Weights of a small transformer language model: no biases in attention or MLP.
Each number is 500 + 40 x the weight over its row's rms, rounded and kept within 0 to 999. Layers, rows and columns count from 0. Numbers have three digits each. The size before them is the row's rms in percent of the matrix's.

# layer 6 MLP down (transposed), 1152x384, rms 0.142, rows 811-876, columns 48-95
093:631458461583461422475529496476602459473497534527495501437480506454500531482563467563472408477554481534472477583522444492493499513447532504524512
107:488475517463515567468550484498519446458466513501430505501456586550515541528425562528514503504455475483467475492531520470518464489498402513523506
098:489610537560509572547441570415553519414560490473517508506517502490479543475513547479536509479498500494493500495568499483480412520468519515490513
096:543494538467495527496508562474426510499472525529494532457449482477522457502460505515544497472480479518443549534479515480509500464485468484484419
104:452485576535446436479484499514443458530493558506567436496504508538487532405461447472521476549490576452555586484500483510521517481563478494523523
092:438488493475520467399514515510477526490577377477546498401539482442454472531497498474482473506480431475460516558472535489547483516532568432516478
099:527535502502510524458406518495516420488545471583531545451473477488455484482455454478561426538487477508515497554532527499486547472559553462456479
097:452456560477471507542463514511496461534457499498444597504449532528461518471435512509506525528567510472542480478503496458556490501474492503532551
094:482528456530531482470459490483496517572470519520486526462468550496563432541557537503552505524508492477520486509449432509512552494486546523507451
104:440510426514507449559500515476535457482560504506485546514494511545558516513545559498586486477431499449567450527499529511472495487473584599501504
113:485427474515504596586483438455509571543497530553488563524525491432511529491415492519515511526500494502463552474419500420488490489485519520514439
113:484511544540491506500478516530474520448467582534533473599519475524480482558480538541541534499500562549511424483436505542499557488515573560445459
094:524491499562501477484527516538558521510449528502487483466532535565477535515440566500525458555489483562465558525490515523548559529494511485538515
097:551499452546520480483461481518506500551458495482534492569552529513478507505473491514488562516558540528524414518498441495523447488483482518465489
100:468532551434551511533496479484418521411517515501475500483530505505452479525451429443550445477471494654576473577539520540544461483545503475516488
102:523570528479464475505450460502515441485461493538561517599558415518435542538519462560484467564549518485455536497444473467479536502469544473555505
091:484591539525484469621474441580538394517500426514518553512507485543485528497490439488478530470513477443474536497455539554460537504469475539556462
100:583529533596465553467499481564478525565451380446491477465501533456439526456518445443504487516474427409442538480490485589404467531591425416509501
115:508500430510503392460465428502550440529527529449491493427518550430457471546530538471515533457462512524504523547498517533468526508528559430610502
104:471519588519515459521484513441497485536538507530460501573540493512437444527505558545533500484509504425525559433535484480545498538521611523475457
093:507543434482499445434466498599514461537575498481494508512500433533522440535484496558518464500420517494521452511452512507520443462549503551451554
106:486439501513541505482427493473424514510534523559508436518502503419486490528536477520583477465553552512519443497522508444522520533484485533512470
103:558500440490440524497436538486425528510489527513493473475512425520522432489525507504500505502446543525485427447515490462511437546474523459491437
104:487459576501528481495490538502516521523534491445472471512523483527561474526526448560472539481486486500523461514522504464561507470484576510565449
093:539516526464464508523569482567446419508471490481542558620510581498478465542520450541542453393506512564514423541563437510525474522506503537487490
094:514445451474611459552556524454559493494552539474481519576547516447495492543547489416515471542466493446595432472580501531511492539526522448460604
097:531543523450506489534459448529428510549480475526441407535485464495450457532455521438491551481442460527506512476528496483482488504443502510495502
101:573518405493480527459502522491563521516452555477492473619536435530568509442434473453488540509502528532548504558449549435515534538498526499507513
099:511534525465507507525455406518468506487450543572455525508472506492493551453531419496582494574472531452474524469415492512587555410496453514499501
094:511538471512514519494536571507513397479432512491495434592542562486483476455479500506487540473505450406491512543479493493521535509478544487451462
094:495522534482448572473501544603538563444538536433511466496440492488489445510508503452515472529523491445558499525545516581538450465439504456540514
101:446582502577523534483569523583523517516544504470502517466509489503403519525538571424508488391493507498439537462472470533461474515495578503473433
093:533518504448516535451493502443482507542443535490463566537501528508476475484514464471469386527441488476453529571460634540465436479563562450514472
095:468509484437510556477539493487446540573468482531557496520542492487454470514592498433514448553528501530550486424536423524486450524537470528461510
095:466522555529488515454480485528422470566473506494584520403517549519454454612529443490570471523599492520487505490466473512443449466497527492555547
101:479497466563519531517512544553534549433511515422517469496526474485541479490530492560390527503512449534452507510462519459506459521464557511463479
091:553484516446559579525498454475543587439467529485470485493534480547478510483513537524471528476481441522574478397502563543493424544472515583497422
098:495438463480480538553556483506469516453500532498531506585505532529492484498450525517426533512560554522494494520455429516490503523535488526501474
103:491533487459512527520558406563492518513464533494457531521529462508505528431494497409525516590562490513551465538555437495485516518439452520497497
096:451533476445499514412439513497508457557464472498582517448450561466481496524520518378477554507513563447519487468611505510496463523569480508537578
103:552517480525469507630531440422453397446528469512454466540431415549536484541508487500569504489561457496478512485519487474491492459428453476447544
102:571483521452525468494480442477583528578510514521525528495403442474514481489519518485571424533484473524552438540533490494472481416470569535525540
104:531492454486404494539500490543516508586495542532587536468501527513414487499552524446566560504562512468479421486462495505450487478473456496477517
104:558492473506502456529537519576570405504569486495519563406443515549489506533498482526534518481507545502465488540433534470545563452455465499480494
104:519460480517493461491507486422466482508532491475499593468470492503529403461401502507478493513480505498459508523568483487502473514499505531430539
105:554514474535483464509481464493565444529495517438494422488513547513508510561522475499489595524458443513427538471494486498400466559451473504575369
099:567470462506497438489446520499433501538482517396525457552516554476502453575499480543411552455432452526471561504521513484539543517477532540552544
107:517541478527491449479554458383496521551492496499443473607519500500525508476474470490406451489482443540465479475521541436531493552435485535432533
125:535552394416448477544432450537473498568507570538467575538511490522449482428532477457475478555569473516566545477502523536503505542480447505579525
101:478489514436518484507509484517572491523546460498510536553502476500497496519486483497525482454505456598473490475493574473573460546464493480534531
099:535489492523456531499508516496479527447455500537535484480487489484492503477478534486517505433568454571475530446508587545481535452454553476489547
097:538455557473432481452487505459510496532525445469561470452466520499494508503490563547494481486503473458546493518493498468508547502564498482467450
104:449507436448489523514527464463491499502436519542511440526436429478572481501508518522500522515435422566587471472524493438472566513534521523489516
103:540514541455500524558510517567562526502512482513491563478501519413436527537415628518546492483444467471491439420545499492473505466444528400535546
097:540469484497478562489405472500540535491511493553500459516548531515490527592512532528455487463512453481593466505492447493521514473535500503421455
098:509524506504447456507535483567482547428529463455551528460541438526523467450484463496500453531514443447483547483523509503478470569517555496442487
116:506463549490552536491520522478516477486540529499460545483456483444467531489467504531519489468489421462497508466485522535548550460507473468531566
096:498512513500570496422509539515519483519499450455522463559511520466448507483440494489535515434537405523493482501450547492419477414534534462491528
109:487453441529506482544481460490480502473478502491515465553476502568497526424491469562500471421528516481433487509504548470477538530499453593461448
100:566506535490504541548517496529471563498488436492460484389483533492504586525509440491549470496463530495502491447547479538417533498417584508512461
096:465452564497492538540523479530558467473476550534489527483475461553415541469540488474512410426536560510500500486567502485501502460410506492451508
094:523478505434504494484483518441516514492516527459597462555504534513469500567520567520465509542504522540547541515497518469511474516526519422564489
102:538461515495490428485497443486474480502499445548472497426474545555525440505477471554479477491502404434482488515536534501562488552558517481479505
104:428479514516468495446514481485511475447510511532440539488500484498530490492521557499520501523496469542528480507462497573500492442527514457469438
098:557539525418495467473462565444529532477483501455534533483490456487511500518469474480528513506482456498519456485490510517492539513573541508508508
107:458450612507438495578556502514516546477510466458515488522553457549480514519457473555486505552530469490375428426516486509430535432511459490461572
# layer 6 MLP up, 1152x384, rms 0.22, rows 812-877, columns 48-95
107:526516535484449536446487482468494518467483574405462484460443460480530527523522475491509539501520514500485493455527493533452465559525513547526444
100:419587552506509540480523540485471536519506512538504533479501476443468471521510528422522546531426433528485427518486492503464445476463493491536492
093:554570494462572491539506488471559483483456580480487488554519511459490438448464476500499519474519491448514463488543473474445478546579533431532462
104:524539471522577527474529481604514468535457543520502461531584553545396487496545530560505487485456530464509515521530507437544468540549530404480637
095:574536512496481499498485528509514532531502507550574551473504509511517532515526508531497456459537458420503537530493435487522492461489466540560521
104:530559525475521430457475458528485513475514559514573433441518490493497513514492483505522482515497545493493525434472580485447525474534475480519564
098:542476389497504526479525526493521512423514541524485503565492488510475453539466500529488517504466509512550505439532502489586534515516516518497448
099:559515430465487529524538444513556503453487565452477444557544508413490567471500497611505437418440441527506482502524564503487501617452504522485523
098:478508534459564535430403497536382507488531535519469495412533514514465493472485433426505568472467521471541466467492466481505503425567522561490534
105:451473533486488543566532527451482436483460479482484571549512506533510507458546483491491493507460504499499500543451531369501397531463510502546521
112:486534411534497524514465547608426527526497490513528470540446504503418541501546527514516502456464534449466483447516505406515557545489506572521535
098:510465476491488481471543508487529510522500511448585555453542486481547481488458506524527498518439465510550550486492471491487481497468463533468485
103:515538570489490508438451433445495497560448480528549529458464435490519558478546523474551459526449545448435430523502531407533559533546514426523440
098:470525503524506470428505536475488449484492498477454511569445437488525559534526450452505508465538544461536501417430512503486515518466498489484525
103:524524513496621512475499539572548491460455575466508471463521537537394504462469541550529545505484473480472459485548439569576583496476510509507520
096:525459469491509455439466503496511483501482520509480534411482536476527479527496400544556523479526412512545552472471514498402445433420471529572469
100:556523485406490547518497485479519535510467542467543536469515435550512490533492556517467556558502502515584490519488501458498528476457482504512504
109:534543487464430477465542496508570538527543492404488506474532527470520467499508475448601566504490506464467484545506478525484457651499490420525464
098:536493550498509453477500557449530480575557454534478535475533486470499421497510524523514549503505529536530497455546528477543509527555482557508581
099:474496511491543487489458473479481493504545522516465533524498578466482509536497513494549457460552472573494466485517439456568519523474469457577514
097:481550408459486478483562469533593456539543493524443557511506446502481515480523532472466562500476482519484448517503449487514562469523494516458504
099:457512523541505472485454515543441506490433484501524508514460592615501439487529534568520422508464465499501494509499531493472497474530603439510435
097:444416479488505495433501501461505555491474406484484443482488488486444550529488508450495515501475473486552443462456423449491500465537446577525462
097:512594451516468513398617470511493462508471560439487512528542533535549502491442544510495496504505572484534509468500559497510439455507477513563556
097:475543528500473549577435464551504480475488448386559430454476479514435503536499524522482556536505463483478520488493460472499354517498397514481504
100:502560434466459449441475462495519447481502551537539569522480513568499413467448518488451502475497474443490488487454470513469525500551454456575534
097:529524476507500490500529500505478452588527516515458493507475431552376561430468505470449477514536494545525481467475424488501579531429574584534527
098:458466544545516534466528421505474486464459420504519472590499483472467460563466548519511482456485500513489508488533475470499515485540506470477536
092:577544584512467503516459492519595561501486510483416450551443552523425453466518561457543517570490473497522441461447500582501497471469524512506540
089:520551514481480445476490560492531462515508523513502530580469474504490441443494450531449499471519536509563457415483523464460542488596553575489526
099:555509488508534439531538531470426505559467517530452489543505495511518560509504505478463486462486458452542509583534550480519504497515514403526493
097:494516490511514505514407544500495522512554531492506519543445556532513486487532559464462503562525474522484491515544451501483504551471489485456464
099:499589518440433466534408416466544547483471468443492549494491491544446472543431469462492574455539489504482528534498469486561517532473386485469460
098:509448524595538526492520462506522489580511523436523484530475490514468473453420528522500495441546511493410555579568418504497497552505442521547495
102:543481463516464499461562406504558512496566519517467505449571452410528523494507492538534533491495518474449512557496510465492451524490542515566481
098:549482518547481474495515563505439466488482461507510491442549494488462419462447407499515434485468556454514497409475457549431516501544493629556557
099:546555527553552531536493513463519571547577519489515434569558469534482487544439553570468455619480528454525475454494543488439559479506528422530413
099:509457513467524505504556471544504453514457562513435507513479498433548480534434498452471546519528516520593494502495486479502537502504464446502565
098:538500552488481496455494484473510550477462514468492514535526533525533553523479452467512381461524559517585532471533554433491528448416534500529485
105:546450511431538500520524442468549506485578536525516490585470509536490462470499474586487478470548471517462420509494449424488537464467503507536532
102:469454497452529559467516542529530501535517520497530477504512564469517470445520569487477503552477445537530511508419492478472430556503432495526473
104:507535515477497460528480490420491468471518495526443513537432556483471548427556563555430504490484493478539579507590485526467456531546469508484487
102:571466439463458516487473509546561460458482555462531491415518513551542411476559544482527547528532571540567521549501515443512464487483495535586550
107:446514446567572434472532507469488442516468529416525520510490487529430509550416577502473440426477556512483489497476528453535553563451547523494521
103:445419525499494521521467486493493455554442590474511520443487487503460426513472459498466469455425515517492493524584532533491482519554448497499530
100:494546471488623549475461600476521465526452515525493404508522470449437531455470581532555487522400522503457558466436502532499509525514483522479501
105:456425582404467443484496506460567516497546510447454442552497503526495503451429491545497434528445437500452551488514514468574548543512553530451451
119:479541420484426404510517495524485464527563544539479509548532476514530562483587525466409498514574505553556389542485527536517462504565557434528453
102:415482483499491515523432444457514578438466465578482525497533514522497475538501575542530504456515525551494545482507480488491492627488514415594559
098:483545535534515539510451503541508491481526524496538477475511484535477495447555564487550504553484472421506574449524539493504510582455521555539608
096:531530461464538442512488520498449455560458458568441479506468509468473521596450473483536474544550472516559526476505557398580587504504501512528508
100:515482435518466522529478416471575558427544448523496452523545518433548527583553491549473515511538504443458528532493518418581479532487496482499511
097:473490496549450498451512554518501482494566599443508502513450539527515565437496522544443498434464490511502521499460578410558491501428496499455519
095:486496421483437418540418563473484481493515516518487499498487466530515461444450526460470458443509461501530542577539499464532495491507502552539530
096:541425508542485463497442446513501483499493448487469512460557502561435462567457529484520501485472455543531535488522540540479551470452532567521456
108:464479509535456525537514546492530522544415519593538527464591490476540460582437548473448523435491495451528519494457503471439641519481499394501467
102:492475471457396514532571443482562507454467541534502491533463527535519537526509491521544493549539419539461506559488492506458491502543467502456529
107:539532493546441497496452554449534483594486518542439544482486469535459430511502523414552465518566531505480500522489483466608505479453493509534480
099:542441457535467392473505583457574493489509488459548480543488563450444484547456423542504511521515494510501484549531432493529447526505474527595497
101:538529485514559518518528512482495529531501450477563538510455452438464572469447466490528502504473514529560550521431451470488475476443467561453549
096:547491540460566481543511555540549519529517475533463484472464543537486440545504486504462517433465480481496450486492528694534511520521481564509494
098:576546492541482579458492497539513477527536543508466505540521465526488494521451449514532498500479562500565515539507488445518466509513516523523524
104:458495546461526475472533468497420465516540560507511525544446540462486457567475568483444545549468464531491493436492483568507547544583499422524549
101:467480532509498483449482518475507485584509474539480400515464552512504546509469522511537519476475516491516521493402581504539613466507512532508556
114:435510478429518615533472556514466455481534474504536526416506541541504452482487456455502514531507509501476456468528518538543478548525549512520541
102:417517534548472439528487513432468471525502446603500475454520501550526497548493470478530423501484460534528502505464520488442596475535457512509554